{
  "num_hidden_layers": 16,
  "hidden_size": 96,
  "num_attention_heads": 2,
  "num_key_value_heads": 2,
  "head_dim": 64,
  "intermediate_size": 384,
  "vocab_size": 1495,
  "hidden_act": "silu",
  "norm": "rmsnorm",
  "norm_place": "pre",
  "norm_eps": 1e-05,
  "positions": "rope",
  "rope_theta": 10000.0,
  "rope_fraction": 1.0,
  "qk_norm": false,
  "attn_scale": 0.125,
  "bias": "none",
  "tie_word_embeddings": false,
  "parallel_block": false,
  "init": "orth",
  "init_std_qkv": 0.0387,
  "init_std_o": 0.0,
  "init_std_up": 0.0387,
  "init_std_down": 0.0,
  "optimizer": "soap_variant",
  "learning_rate": 0.00443,
  "beta1": 0.95,
  "beta2": 0.95,
  "weight_decay": 0.17,
  "lr_head": 0.00775,
  "max_grad_norm": 0.5,
  "warmup_steps": 200,
  "schedule": "wsd",
  "decay_fraction": 0.948,
  "decay_shape": "linear",
  "final_lr_fraction": 0.0,
  "batch_tokens": [16384, 32768, 49152],
  "max_seq_len": 1024,
  "doc_mask": true,
  "train_tokens": 123600000,
  "max_steps": 4208,
  "dataset": "wikipedia_en"
}
Each number is 500 + 25 x the weight over the matrix's rms, rounded and kept within 0 to 999. Layers, rows and columns count from 0. Numbers have three digits each.

# down: layer 11 MLP down (transposed), 384x96, rms 0.0838, rows 229-297, columns 0-95
# up: layer 11 MLP up, 384x96, rms 0.0903, rows 230-298, columns 0-95
down229:481474542517482492495521480482506507495499503492515473462488481510451480464476487476534494488507476486522513461481533479483511495478512464485517477527532488480477519517471516454515471522480482449479480523454470523553512510499508476512495504478479571519510507494494510470528511503485456463
up230:517539508502500457482481509554479505472513540521474504502492493497494518532482464483497502483516446470489470472502484500484485545490489473446520537475503475501517505444479510456520448519524515507542466521473533500480481497551479509532489486501512515554464447553535529506420534543462530494
down230:456510483499534455524507476459557453493500512529478486538511512492525529512514522486519546468486535474463500509512523519569511550491521542518473486472451445498493515486499499533489502481534556490437515483539460490486534495515531425492476485485510446527456500470512500498522519512511475519
up231:478540509547505518514517484478516532513526466461457484447458501471506495477452552486519525511508469478496511515489507479517558487497487473522561485460472535537487517494506537546472524493541478482544500519543510491517467458518498470486479476485483478489531498430483494479508524503540477493
down231:458509504502484507528513502530472507538454505522514485506526522515455501466566482516472483493495551463525532477532508496512512459505495534496471515507487467443485450514492486483536501493506510518493476494472476522516488535482451541459552485479434495536454521531510512538447529472451478519
up232:565529473464491539491508493505482487467546570507485537540506468532508464532518509470540464540492520482465458438513530484482529507550519484493534540476510511506521475535465506525547532485518513462530452585469551499489458466480517509531516487457464488531510502477549469523507502474481454532
down232:488514480478521482472482513524552533491504527528450523471508531494490487490452481463542497512515472492441481481491501473530477490545505495568537444533453496503513496564500486544524455546492525504500540496518522486502510518481555500536474523555531518521450572477479489499515534510530430509
up233:501538487530483523513504484531500507506524504507493468460500461510493568499494476509482493532507490513513510493516546490495515495519500523503530518519531510486466536505526499514485512446489485505508496486520475485529535499524495534517481563483517526497489485455515499532489527493541480502
down233:524512516499476519507512477503474502479493495521515505491477520519452492497508462496521500492502481471516507508491474487528520506514462501508473481444487459509519486482480483501500474536538522474519476494485519529507502495507445453516493500515459480515512506512525514519527524526458487502
up234:498508515539444498552490485478474548528525489503486509510542497481472493505467494527470498497488515514455470513515473499470484478479532501493500527480530440475498463506491535521468533433494480476490512498457505513496523503530551500507512517467503483500471509487470504464507497510511482477
down234:505492498489509540426493472483502509500514540497508502503493455511514516557473485491503526488502502468471482510528542502481467502497565511515527483464472497492532478466510526484472504494471512477507521523501509541501500463490485509544451543515438450511495497496540527494513492525525502521
up235:521510490486466503498472535551507525509465485492507552460493442514508488523493478537514519506467517484492431479547467493507535456466504526507523473474494545488511526524459530504502514500512493511517504490550446516492499500492457477492489539527479448513520527519511518526489501480467483463
down235:521520506476542524462501510471484468474481540472552519464440515519464498491526500508493489543486505456519499495510419524540506463525533534466439484506486493520496461429507476510515513515490476494506495509474509544486482501485481510492494503504488500560525483520464470472463466481561463501
up236:483533482513470490532495480519502517492472495479517504514513521472514481515510503491486512505507502524495528511498526495518508514517521522517496483489525533502505472504512517535517510469530487479503527471491461494508510485465548513517520551539529493487514487534485511510508517473487509520
down236:511521499491499518531523477462522504492486508461491504476504470509518515458506474508499509494524485526517525512489532485528505488504485551470515476555493511481502515496505508469467534493508483505495513455532502465521511522470466460459490483485505523500481506469502535526477512499497455494
up237:436521476470485490450515464528515490492477517515472535462533512495499488457492489516502477502498509495477463489494535487501454465541503520500484462503514497509466468462528500489529517470443441496539519494490505520545529468523490550484483518500489434481458469437540493450515483493473458491
down237:515509537503497478569476550525443482492483491442499487489484488452517500476508511509495527500514480481550491477488478541507478531528475470519502508492514486441484455487486538493518481503537488506468473515478459482517444460526558539509500498471559540517498514472519518551530487520511523537
up238:506455497527511526542504472540513488468545505489513493458493550482518547541509510508490507536486486506496521472479479503496509492500456483555480497507498514521474473513525507536521523502509483489500453549494473470461538546504491496488495520509533489477509462492533507474451467471523500465
down238:503522507509478501485502494462530526471495465501504504540528490485472549493503480518527495487457510505479473505536499538518486489506460493468470490524513490495532520511486485498539447514509479529487477456470550510477500524474481466504512467503451533534448493470500502513502501517505491536
up239:494457482529483554542491516489515482546461521544521524529444488458496513518538479497492509522491466448563473464510537491501487472504473487560523525507515506524491488487534560509502511475518505526472521429541536497485491519455533512495518489489526498487517491460526533466516502540522550538
down239:461488468503492454482480497493486439484502538506471524517477474522509472529461502443523528490482494505484511549479479544490435495496510511483518502496464513538541449510482546483487503550522474454452517479505456530492513526513500469492511468482488496494528481495464484481473535503511482496
up240:453449481470497506472521516496515505523470516480491525493536515474493506485493518514475467471512512493465489475501494518508456505529480477514446503487513475520486502489525502495500481474486550529465536463537503487531476502535498514527521503497494476515534501503535496493491506495491468501
down240:540517513511453526549495531518490497489538494501441527478514470522514484522517482496535500469520502510509513503572498495510506498489482541495509502515525495465481500499435475499456484564472479513549477540490493507523467488513488476492528467513495498454458500491495478478516507513482484494
up241:551558517518497493509499560515495503517479494520505536528521487472508520475531520481517528507483531434504489537533523551448509484523507494560513494491479476519492480513481534506490489448488529516507475527516529480454465468546512553511498552498528507562498472498508461480514511487505473503
down241:472479532535496469490484460518443485459515497526509477485527531505463499536515487473492458494471490516524506459478483428514490526490489544446470530458454531518514498504516495502450535516508493461512520486485520521496514504524484499517539523523511503497527531499530557531484469507457484537
up242:535493508507486510492509490522544526485504515518461521561531468494496483469495502486523514461557543519485497501524539544465474527491532497531508494498536563500437485475442468508498456443498478449474468532520492519471508469517489478485490479479464500479479494482506498498453503525526483518
down242:474472511473476447542467509471509493455492541459511472539519522479502460472560506559486495487541461482485515519514464461512523529455488508508496520467481461523492499513490505512479550511519538520516502478525539482501477520512515502517532519533544524539492532481492498521480486504519495504
up243:544514459489542530497546501523506538526495516468496466505492500486430499492469535530541513488532450455437493485508555448516535528504499470487529462492443488492487487492489464507495476491484477458545523499508486547450525539525501480511516467526488450490482502484492508486491494468494523491
down243:455521473455526487505490517523507506486526485482528544447503514507504487500533505535495532509502476516451497462534596519509526520518494535503515504507523515497506525476559483532487503482432505503455489500527460480493470509572469488489505463525463473501435498511453463480479488510501477509
up244:487471486555518510520525514497490500484474497486458475509515473516486505514481509527486459510499480505508492515520535512489509502513520521521476497511527496518524495447477497526498531489490476494479507490454496486513507511495455501513483495465477482540439479507516531500543477502494497512
down244:510492490468489509481477533456517540492487478492528520451500498501502457522561465529512533517491496541521491514483492519492527536474485499489499527498522489498501518467488470497518467493496517523493496471503492498518477518469495491502495520509482504476561518495492490517475524468468502479
up245:557464481505510487518538500513497511504464529499496455541519499481524467475504448527516436503490510481494493525470528472497435506515530498542516513448478467499518581459506487476499506494534519515494531481497509506507502516521502484516499487521514520488561452482512471471554493483465533518
down245:462511493552472464517494465495498497529529498519447500514463549445496492530474547490480552525500514472479515471514454532500512465490486495520478513480519514454516501564498508562479519537472536530502516544492538469512501525493483511522515539517468491481512504502506524539511470483485511533
up246:506513487487505562485495511492467563519535470500489445496514504477484538531470502491491528513503509477570457525520516501494480528497492465487514498488530510528511566507520531489470488481487569538458501480529530498567514520527501559503463449486501527527541511558512481507524507531479500491
down246:484453494483496556501561530495507542491490498538561499502507540522530505499520499511481474555506511543503476551453554430529506481486515501476481504503535493461513481513488500495545458541530465469582494463525529489530486482519459539473509510505494520514486518465516471460510480503539485529
up247:509480491503546468511487501497505472534491487488498528521496497466537552534529495498485509488499488478505476499458483512504507482517520500465499499520488482479529500486511489527520488487509522525504493462560511489481495495497541502540499506502494514492521502490490499485524532534463512512
down247:491539541482491549455513490529493521503496530505493472509501513503494519467473525483546493482499485506505501478525492522513516488482487511517492509497517468510473510527491494491481501497514443514475514518464503515522487496492448494506530485479488470520528536489528519494478453473524471500
up248:505481518501548504481492479537474479479499490500460496525486507526566494540490515502506538496509522509504485519520523516506485458521489460493534494501510500516523521492515486502477484533499522524481538514486469491549490518479496453511475509539502484531473488506527518507495516483468497478
down248:480489507483493497499497499483470520509496517465509481484473478482469514487475520488478473483476484458504546498502523498529494529459505487472501502540496460504481509453505498476510504453519488515469477503523515516474487473462517508482525521498527534486509497509505525527485493505538505521
up249:499498498507494504502494496505498503499496497499493501504503499493503499504504499505501503505491501501501495497507504504495490501498506498500504499498497501504494503497505498504500498497502503499497496495501498500498499505499501500501501500506497500499500496497499503500503502498495494497
down249:501499500496500501500499504497508494499503500500505498500498495503496499502499499495499504503508502501498501506504497499504501510500500498497501501500505495497497500500496500498498501503501497505500496502498498503501500500496497498498498501500507501499498505499497498503503498499503495497
up250:473529488506512491499480511499494514479486507458478501471499473510561557528498453488494466467458487512518518476460487502486517487507485506529511507493509489515489486511514518492489499472531488534535526528459517473525470539451500477529508502524461522521498503517521484504483509477516514472
down250:511536502494482508494535509473499497530494522549493510514478516487505500514528490455522482512489511525476501533501523525509508562492447531527451496517526461527508522483484486510495507491494525469542499512529498515501510544565474484543503521518529499485459467498492542508533512530496471503
up251:488503500487504530485506476517499492520514519551480517532497510499506502538489543512498519492536464500502521487465492511475516468489468544492496497494548522515500480501499534507497490515542507529497492494501474498475471530518519471492485507529493520499518503499500485559496504488489521512
down251:492494511471468484501512497535491505506511486483491527506529507506520491492495508490512464528496511496482513491498525495478482484474536504514547495519506476481490505476514490450521484510507484497501488492471510524537500515515501518522454503478487509538484513504502467500483484522521522489
up252:508510490506522508499482496514500497497500518504476512505500487491516507512503498494489509509506494490494505505506480501478510490511502502478503515490522507498487488499491495530499510505492490486485505506493495505512513506509501489501490514497477518498493491482509502495508497513501520504
down252:503487483520492509501519497502498499482493507493501512499503502501511505511499514511500494500516503490513494527494508494513502515487497509509487507511484518507493483483492512497491509483491492513514514523512507504490469500505505490503511508517499493463484503507497493492489504507498490495
up253:525477506453512524471499546488499527492508474522504500555522508466425525527483484499490456463517476483512539495517510470540517494516527505479514460496522489449496494513515513526526510463516518483543515504564511535479472541534524508498486484510504457571507505499520505445490483472560509526
down253:466485496519517503501514514499474482537470463500498419500463547519533490510512527530489470504496504520473525526455495568511476523493504437496522489503488491518465513528519487533508531480480512528538482549544496456493525536515464515458452521512527489477521459506449513512507486499537529498
up254:483532469483542507540509528548472515518515447425539513508509544501472473525484521479516560441498449441497510499571517501515562470518465501461471472511458498440487454548509492508482519495494482484493515490565460502481491531490553519521500459514516465484466525507498458545440501482488507521
down254:513452464476528496521517502498510490523479506531526496512502534438521510560497496475482497515479463563478551490505491480522470506524493545543491522478484521544508503524516486500466477461472544460515541507492498504537538463458490493501541549472469511535534502433482500462538490462563491554
up255:526491477488513475480483499523522489500467538515509481493525494501542518501508472529497494506504512507531468459496509479474531502486477513503496476498508498506521484512472498554475476461515542482531458537499516505496511485505469465527506501529524507468502492519479512509489510526495517522
down255:476507482490506470493509476510496513534505503483509485474532476523500501506509499500482475502502511489535511504501533497488519501496488486495505515521527497470468527465517507471489515513505475457495530504477516511494512468503519501498495504480531507482461511470499506470492479512533517471
up256:491476475539507539474483519521498534512526536502497481499522525482515437479499450498530503493523497486488528452457502510474476472525461464499558562503510481457468554522521529493535498491483508535514495488522484490485461511480468453495510511462497471503539480506516485490485485515507461544
down256:490519504564530531482494501514488521452482500515534488476489502510498444496504463464526501493532529513475494463485487526465478505471515491510470468532465521462495520504512490489500490516484555528507485529508569463491496499506478455509539454477517483547573553516466496517517478554453504511
up257:487504505486479490459520454503523474497559538515497522511521480483485486494510502460490492465523537501518461481499468475501526474517476527487484489478510502476490455533526555517479486509490507479524550513470515491482501455533523515529483472521522493490496493469512489478427493529483479519
down257:482461493512511483557511553462473520510530458473524471523493485487541500509506466546471487482512509512473495516451492507515531550498481527505473482527512498533481529483468472473476510528518530508524506452524502515469453526505497466498444499476519499477535498517484496529526512496468497502
up258:480493484508531511499517491509475517511557486441488511448534545513480492523450502486465503524479515478482526460553487519489492466513574496514484480544469519462489471523506524511515535529508518486499510515478451468539526511491420547509525523495454466533441514491481493561428517531518509489
down258:528458501535503481541511500526521463506476493473504497514437490491503471463511469508511463472480437543557479521450479521476472524489524545483523486493485537494483522482518509546490513484526489517470488499496465459490480477486487527503480505443531528481499572483505529480484494454513524515
up259:512468526508540527483517522485496523509504501494509571475539525481474492482510505519491499494504491485504512534505483479514508522496503526523497510508481553540490485484508528510486529511495498475518540523518472463532472500483476522538462507466477470524485486493552474539467476497487504526
down259:501499460476487505475492502488452486479524495510467498504473495512522486482475521488521511535512514544476487464466501465498516515460498511513523500478542454545475495501487537503512494496523470500429480489461489546496500516483524492501512505472496543487472457501482524495538523526493520480
up260:523544486529523492465522492489496530541490450533494515486506506471505509542470529473551487515505472479489496493482480541503501474512512540505484518470557486478463514475522509512524495510510527523509495450523479527485491526477494529551517482508527503506501520477498495515479490461531483520
down260:488461557525480508509501544495492479484459518449488559479542514493471518516527514494475508510481494509513519519481536551486498550501472472501500508537463495506476487504501480506501483518497495457502465500499546515533472473500507500472505537508459511494460458545492523472472490522498530469
up261:513458476531512526537551494501487529526489469476482470521473487446482499495520487531490510527492506475515472505482511557508493505446532484556505524507551480496500494518518518497548534502537512492506482492493492454502477541508464518471514504501493497493503509508509521504505508519485466513
down261:532495522491473485474521522480485465522533549477508466477487459538480532524448509498476509502487479482524508495475510489491527482506470518528519476545534523542485509465497476507487474495511462525472465492485518506515509469496491514501490460477525534505508529512495484500540515520529482520
up262:499482496511506509532478548514495525494488468514486469475546469498465489480508495495495500525470495487434522485504523525479485509519526489507485529520451497509465463511572481506489460481465501451561502517504484497500469490518516477500450533473489488525490486483522468499480510499476510482
down262:521478495488512517523533498481485468482543492452518515495481534493492495483530482511483496512468477517496512522513463507503505505510479528493542493488488494500522481470491504542514529516523480543446527446517487477482486506481526486510525464556534534524539517497457530553465501524515476493
up263:513477517540536529526496514540457469496483491504490503468522501445529465437505491503482494537466544441481503493469560543508457504516496545541503490494483516536525458484505465493500519499476483470516539517505520456498507477528476473493455539527478488499505466505507503468476518530513522505
down263:497502476527539515481462486490514470506488538535521534496491522521499545489511458524475514468466480485487461501475432436493491531514475495502487468465465491488501510508506527497486525485536511548400501483470483501528487524485503504507512520538496454484503442522514519532502535527514516513
up264:487476474524531502523532492497527513511544480508455530519474480489505471501444528515537493468444511498513476476538507502487493518444475472552515487512521516486501494465478531488467535460485510508451547540487506518548534480509524507480494506517522489534510499473463484487484531464478472539
down264:481538523507494471497488504539539457473493487522532490478525517471509518532513464469513526464534510518478513480562482493498478473545532521462507518474459481484528460515515483507474517498500473539514519480447527515560449504524462481465506514499481491508489534549516459490515503525490508493
up265:487503487452532507512462499541480516557491454476523509476511513497527506458512525447468500515505553487510480491481497557505474570472493498559499510509502501489470496488443494522440525470448508509561503505526471500477495553528500524502520455515489536489501491491479545534503494494483505487
down265:495492492504440482535468487465466532489474471504462463528473453500486505491532497509518494470487517535419464500456532473520551532473494514477511539504526511508504488471468526495479469485512490482470486486537474494544519473520480527470478490459485489517542511495475522514506538534479532533
up266:485543504505491526464487509503494493480495504512516512522515500491502517560477482515505491478519488476475521471515496488483466503477452508491503459462526488535504489520487525505516492477502502516468492500504518500493455535493485486508491517506489475484484498504472519482480452490479516505
down266:486498510484486526457522498497535469517518483461529497501474483504480494502479520511469523471497471509529493536468498506486511512497536461533498523509497504508503485494486502457494503494519492506497510526487549505488515487491459486527501477471515507506508518494513527519470515504540526490
up267:516472492525491516449478541491510531501489426478460494469508451477494526522518501491462467523541474506457475534464525522470541511451519497464504498537497528483484495471510459535508509509430535546514502504488492491550543528549515529502516437490472532441530525496526512470526500491486482477
down267:520483528490517516469473454522467467492547541493427525507501448479499429486502468550499519504526496511495444546531460511478518518512520468512485438524517495494550509475513530560528562492556465509511546537501538519500481486469507457501509464484462470541530502551496509510500442523508477480
up268:524450418499501498516532491523506478506459515479519506483486498498522490521510493487472500484504469477551521522506471500494478501446540515522499472431531473515500538472511526514485502503497522519468527466489504446540522512486488492515485510529496488484489483469500502525465513516459449494
down268:473506525454501508505486500533487496519505492494491517494502501502516509484508479478496480482515507485465482488500524491526470436514464482497547516520475516467516517491554469530478457507504487459486486540519498491508488493554513473499483503493556492524543486503528521515513526474516519548
up269:495518496461477522522534431494526499506536521506480518531537502488503509530509460520442495464504513446531516487515495493520543457469533511501501520531500497511542428504477523498513494534513458497495487487483540464452485495513475498496554478480460491501509533469499459459523470483465496505
down269:494487504493530467527458486525474517526495518499550487486487489522507470489509495466523536472483481514464474506485500521491524544511510518494483479461504514460437521494483497522504492465516561496494530527491532498502535527436544475486473466541506513508512493526523536496528498490507527509
up270:514496515455475493449516480512489500523477472471506495526459493509583486508475433495506470472516509505487492484497513499506519446477484475491516511481501480477493496460500512549487478469487527476527507551493480492513476466502478506473528505527499471472500492547468531517561465508480508524
down270:443478493527523528438492507471500507481513496535486529471473528496481507471479511481491505537482516492467523470496538473496497470515500529468555479500531501512516490514483519455513509558503511489463502472467491506497555521542505509522498526468505495477465473553506493469529555472497514497
up271:487452502474530501539495509520479475544461494477500486475513511448518496508540538530474490486496477510482467496482552477481506466475527512504566453462516517549484530503499451478464469526518476507526485481482521502519494504464470499519487493542479512446530472522499545476512517489483492469
down271:488540515490495528508510501525483476509517485509504484488506546521564533488491511471474483521506420469522499498436472512521504503527537509503557499502532500484517487534513441516504517471514477477517485488510449475506530490498505507487465501544508501520538514425471467495498461480445477524
up272:509467523479494524524502513514478489507506481518477496523517482509524524495483518526476485485540469504509502483487487475495478511488492487475506494467482530462521481478496481474475519489509551526505513484467480461500496529489529448520518487456507486480477511494491487479503555531471488509
down272:475493480509522492543516496511495475497514494485510509478499514516495493501503530485481499488474527514507522456521528476483488490468491531489490516537515487522496503494519514478518505508477463508521504490498488502529530530491517508499502515472492508472496512456495517477494516536507517500
up273:499482473553470515496504497494489544537518456520495543510564465503519458477493490477482512490530508548494488509525483531487480472543487529536518515476509475461515482522492541512534465481479465508476521487505511487486534507519481521517508510492494501494497506495532532508500473471531490534
down273:488541494480542539528480490489456521486477512477505539492510487495474526526532463541485515514480508474512486495518455551527520542505483488484518479502519475526500499518476493502514504511520495523489531496468491548535445528521519500512506497503510509426471449464501471456505475532512502512
up274:481523502496526534500541454541484514469497510536484515505515478495502497488506548529543470504501497476553492455488523531524537489456520508515506489487520491493479454490518472508442477510523497553519541498490468491477469478518502517488482487472484501475539476555491488516506513490484550449
down274:476492495543480500492524492496491498531525526455480482522506441485483490452489534504484513470523524483521517540479467484488506511456520456514539479504510461527495509495515491508488451490478502505483503515540493494426518528477502457522522456451525482556540504514487515487480475505516486504
up275:483470469467502499430487556509477491492516526529482493532501475495529531469519518499481505516507474488525513435482539570479508487495536468516462475497512495487503497508520538513484491521482485485486475509487493500493487529503555494516511545520483507530498499508499534456499493456516513509
down275:472473502545449533516527514524419465484546460559477471500534510509509472502510491491492498466476497469486508464500469517510522504482515504507453509523444529516480481528501490506497479546492507521535433500521453474507530500517501511527545522508503501478465447514516462508531471512490508493
up276:508530478537514486473485503499526515463481552513486531509464446507550467485507507477490492496505477477490480514488498528486503502481494499517487526517523512556490480457465515486512480506494494474506481515508459504463451479545517502487513483501491437536503483491478475484486494488497430460
down276:525464497479516515503511501504499477500488487483519440446497545513483499506507469529544480528524458539512523526510495518508511511536522502495516477504488509484509513513513486472484560556505493464505530514475496481554517507499469491531483536471523527503522537488491533543521524528470493465
up277:513473509501470502485477485493514516483485490504504488496483524477487511482518483511521496509485482511510481504497514525517490507506499498493491493490480498499504496536504474504503499486547512506506495502502488508487465498525505504500498496522515479510503487509498510518510519510480470485
down277:504519497499512490499537524490513467491513524460531494509502484538491487485504500474487519527526534509489538514503482514494519508512513519501511504553522472507482494478483534475517524507488451489497512508487492495509535506506514500478502520460526502501491516484496503504477479503531498487
up278:512489521456516525472489479522486500513464481477485454539484499491484480532498474516479513510473506485486547510465494459517515505507497478544475475477481513453515496479514494515519475508470472484507509461482492504510494509456519484545478481502538507489530462488515492502492479470491505541
down278:511474502536484489461508507486519525482547499491473541483461516486513511476529545521523520503538506525557507502510488502496545485481465509507454542486502519507486519511498506520503500487462467493450509441530481500511501489550528487490490483476479519499513530496495481506508516513495426470
up279:524494503493491527497516502543493492478492491537513522482495491492525476527501536498484530498485496526499472472470491500452494539522488512513507520508498486465520502503472524502481511437454528487518468512492481501459507442557495539517499487490533526502464496510481560431501495514472533492
down279:541548453483519471500492464516503543469482531490528493505494523486514491460496483521492476500500504479477524487522475538518492536499499488509492493466511473478514502502476522495544493496453506550525522491526491508491472507486529527493478550483477499481469494486556479508506535521493478515
up280:514496449446498527472544464502501504533476508541454465530492520468512523513448517490524483505519484464510489471489491529546472490488507518464527521504504497450494475469473496524541510483490515507525489524482538473453484495485488526507553469511515467471527535501467523518483471498538506492
down280:478516519508544480462474509471461534459467491464477492474468497539490528504503510507491499547507549469464507473532519491488481551464551463518492520495489505502442489430509505504519491497471507508551481486563524527512527512512507469500486493522478511507472491507498494517555512475470510454
up281:532503462482500517537523449529503504498483448504489506461523531548521515525457520462501508550479522461519502497517480535478490538498541464514480503469534513522515512478508483474486502530520510491507448541466479536491447510446514513513566474485509467490555479485536500484491520483479489542
down281:515525509522510484482513511468500482513527470472505530523434462523442488510509490547506521525492516511493485473561553469520466488457429509495487496486504507554532535467514534509487527460498485508482504455556541499486565499527505488489494521528501505457475503511534511509475495493455497518
up282:482528522475507533485497503541504495505461489512463507520532596516515481467457549494500535510475530450481494476467514493497477522501479529475516489497448504535460517464528469487493490492487491515528481462530525519486493488471479497533524479494476509537533513526502529494500483493491470494
down282:542512473533503492505510499465511501479496482510498504516501437503533519526511484561481493547512527523518561528508499500533476462511460462480478506486539481484515490521474504480522543503464504509488487525487506477478524492527506523503491510465545504500557534465490498541483486520520471449
up283:495551506498521542512525465522490512467495501490483522486484569479471534499497526508524517486482508467514527544559481526501458483506472464490512480500449540514507489481512466512498491479479543495497508493512511504522515489508494487520546538523505482560526497454512488503516535496515516491
down283:524487509483519470461527537478472462510491499477515527485507459493509506477498471495521500523480539510473511498535487501506521461511515545483459542460536494515464532522479494480473517502532494494468485493499497504501494502497461509489508521454531520502518499566515510492520489509497451499
up284:506510449522479478507537491520562503504477525491474479519498514512531502494510507544492525505468504490524506508482551489500494479512459483541463478517481500477514507528484498512507506513568535519467501506482490507482533546532498525522483476491490465489460475477516526545541480492496449517
down284:511527505476506480500516546513508518470486470513503484494460502524486515487521500526508487488534505463546462506498494501538502509511522522469445495484515535531530518506455456459474529506488504473496505529531482497530465487496495539481494537473542533508564467531538459465455497497545504536
up285:501492465496507444470464468503490512491485470488500493499501477459442503492495525503475519472525499514526498500450482498474512467477478528511490512476533518500506501519511517494521520495499541467502512513492485547513474512522517493536519497493531504468516483522469499540508533470478497543
down285:469502506494496481504494512456502509471499509485496519485468492493494498494465517474519486530512481459503510481430538477497489477504494536458510491567520503523500463491492478481496497492540498484487544491493482502511478459465487490492511497466531478468482500537516499481462523518506518528
up286:523490537519575510501469482534482459465506558506503493518496525510512480516517536542535529505493548435517464487544517489508505530484492524520475490451451507502526489482508496524486478485501541512496510512501512503528516491544507511531478500530521500532514512507498556505465469468532475551
down286:479500460484522514453525523479486529503516507539491486517481496482484525482468508472508527515524468513485503460454483440479498491532491443463487480501504493524457546524523476474479479488517531504500511497522529519528490506468534504493514486490465505485544520481511497511484408526488507465
up287:494504451529514502475528471497494514519446481496486501476530483468464481503502505487494531473533508500510496476505466503504517455492460462523521551493540537497498517490466513512487485477490515521466470507451523510495491523541515552454544488479511502538476478531480504479516508454497466537
down287:523518480494517445496479484488486523503482473471491492524490442524483531522486484535474471534455504529514482504518459476473513536507485552497486476531498512500533527502451521502538516471523503501492489484468545540498528455459501481483487493523455495478539495528500501571494518506472524467
up288:473547444507471485486508474525483497531483499493477524512508531516506533460522513458499483529482451495534517497494493526538459506500499475529491483527527492525468523479527497475491483485520484505480553453544490495523446489471490489477494464504511410487508459514504516498494496470533490518
down288:517437473468485521501514511510459522489472475450456481480563489495535475518500484471470475535515539493486487517482534498485529515515527531505472552483501537484486488481430497554489509512517485495520531505516506501510545480484502491494522501536460497509482546488472465456499474532528536462
up289:500500491495498499504495492512495509498490495499492500508510491487504495508501505491498508500496501504502496495501491501485502499495499499497499499497505499503496503510506498507492495506496508506503504500507501498493495503506505497505505496507497499497502499497502512487503507502500494490
down289:510498498493499503499507510493516497493495495497495503497502499502490510495496495487496506499509500498498498515506501497504505499504499502493507505506500502500499500503494497499503503502497493513496493509496511499497503490500496500500502504497501508494492504502498496502503497508501497496
up290:499452515525505470488520445530479509530468498496456516527527504506486506482502473507519483523482466542506515491468562552516483505486526483531490459465482510519513494476475487464489490531471497552502468480516495494513467496534494478498489491507476483499495482519482554494468506489479522500
down290:517481454511474495482511502500507505547507490499493500505474533471528478541514503520481481490505533491560509479497491519463512500491500511509510452507527446500488502478542511509531526483505470464506516538489488507500530484504522536507489511488506496490520539462513470488514490522481531477
up291:509488473519492535504513497498514519458518462576466530491536480512497476480499451498522499573502520500510477547495518486485527505496517500520486535475492527457490518500535491531513508501508475486550497469491513491516515484495504515509503494541505483494500520481498500503526520493440480509
down291:494507523480458505513478494495502501527472542478489495460536537504484511516517505514525508503510523499510530503506491517477453482526476492507495491521506526503483494523497496482501453518498501501510496540480510492496476530511490454449494489521478468513503525492476495516475569500483499484
up292:466564482523475519489528474508484525486447481494506480473475494537524496509483491506492501536457540481496481464459492472472525496513479484498477504508494520470476478497487511491520507451499557504484515536509474514542535468452485505539478491534510499513485487536506474531468523522505513484
down292:496479474484500484544526495447485466467495522475482493526513501457495491502484507458508489487482495488485506504511483514500499516508504504483466528504543505505480486472546521507505502496518468489494489485489506549520486506492493497494489468486548512502576463476463523497512514530482546547
up293:489482513531467495493505519472510505488484503499489490508506495483546496486501494498479510505487542498508498523517474496481486512502519474485503489494475510533504516515499517539459492477533498486500501506473478468550515513468466510529485493475459495492494482512502488447467503534476476523
down293:488492502494487501486521487484494502512526537485503508501518488531501495497508500466491515512520527485492516466494529489482521504556538494522529494550504503479502496470502492495522513508484475476472473531533499507496496485475500512483502517457483474468484493526517492509483489562514516493
up294:443528501530472509506521444504479510464551542515489531492508523520493546530493517511444498476522462481484520493489469516496494489502467516478493485518531478479515489541512491504417491457493482461529472508502502496486488498519510510482530469504484513499522521466538499523459455496469496501
down294:500479476460507438528464498546479544509464520546495532481499471474510500482521448496495502545491488503476471519468437489506473510505496511535511498519468491470479468500468498498499508511469458502483534501500495498499500524463503494497506489527458477528530489521483492499524539459522500521
up295:507527478498538525543510509498526526467496494503483469487501474519500496488523518516501512467480463506477496495519503499528513497508476504514474520495494527542526499547516499536455527507450498460482515473463528481524488472518487555499481494481488507408519494531479497481501504487495561490
down295:509475509533522483502516500542500492486516495528510473500514482514491494480512499475539462539536544501491540475498535503506499466501510523535489519530518444494473498481519512480507480487501472503480526498492533525528514512474535522480495505494528473527477481483487516503493468483543514482
up296:516501510499514497506506490508492513498471492488476517499510490501484463512543538490466565493487511503471482525446474488487505510503520499535531464509530520510479513512505513503453483481451510535492490473475505500541497498510473486508514502502488588560469493496545501502502472518491501524
down296:508517518485536498506497515496511502504522488505486535488501464520503513486472494507489462500463532512460558466496487493498528509520495498506454520510504467491465503475535506533513527468492482470496506487510469490532540524488552509497485510458521444482489497526475528513471517503500504466
up297:495479521516552504475495507521484486480517472524491491487511465501483513540508506540482508507505507495524471501484479495508512523478554464490532516507512486492510503508498496505531479508505493487496500515518529493492525481506498493512516494556484487477502506496522486496530519473505533520
down297:488517484509502482461514501495534497501485463509443485468483498551482502490496508483477492505488540528478527483505509501512472494537493523491533516517490483518473499522509492487518518545500489489512463513482508516536480530493521508498487495487500537513496543518484494495447509484517459513
up298:491473506518484540501514466523544533509520500511519491471502473499488439501503531505506460510478509504491507506504494491540502472467471480520527546485478552486563459533530489526512523500530511562520474492468495515449456439560488495483515507516465483493461447455494541483529459513505474466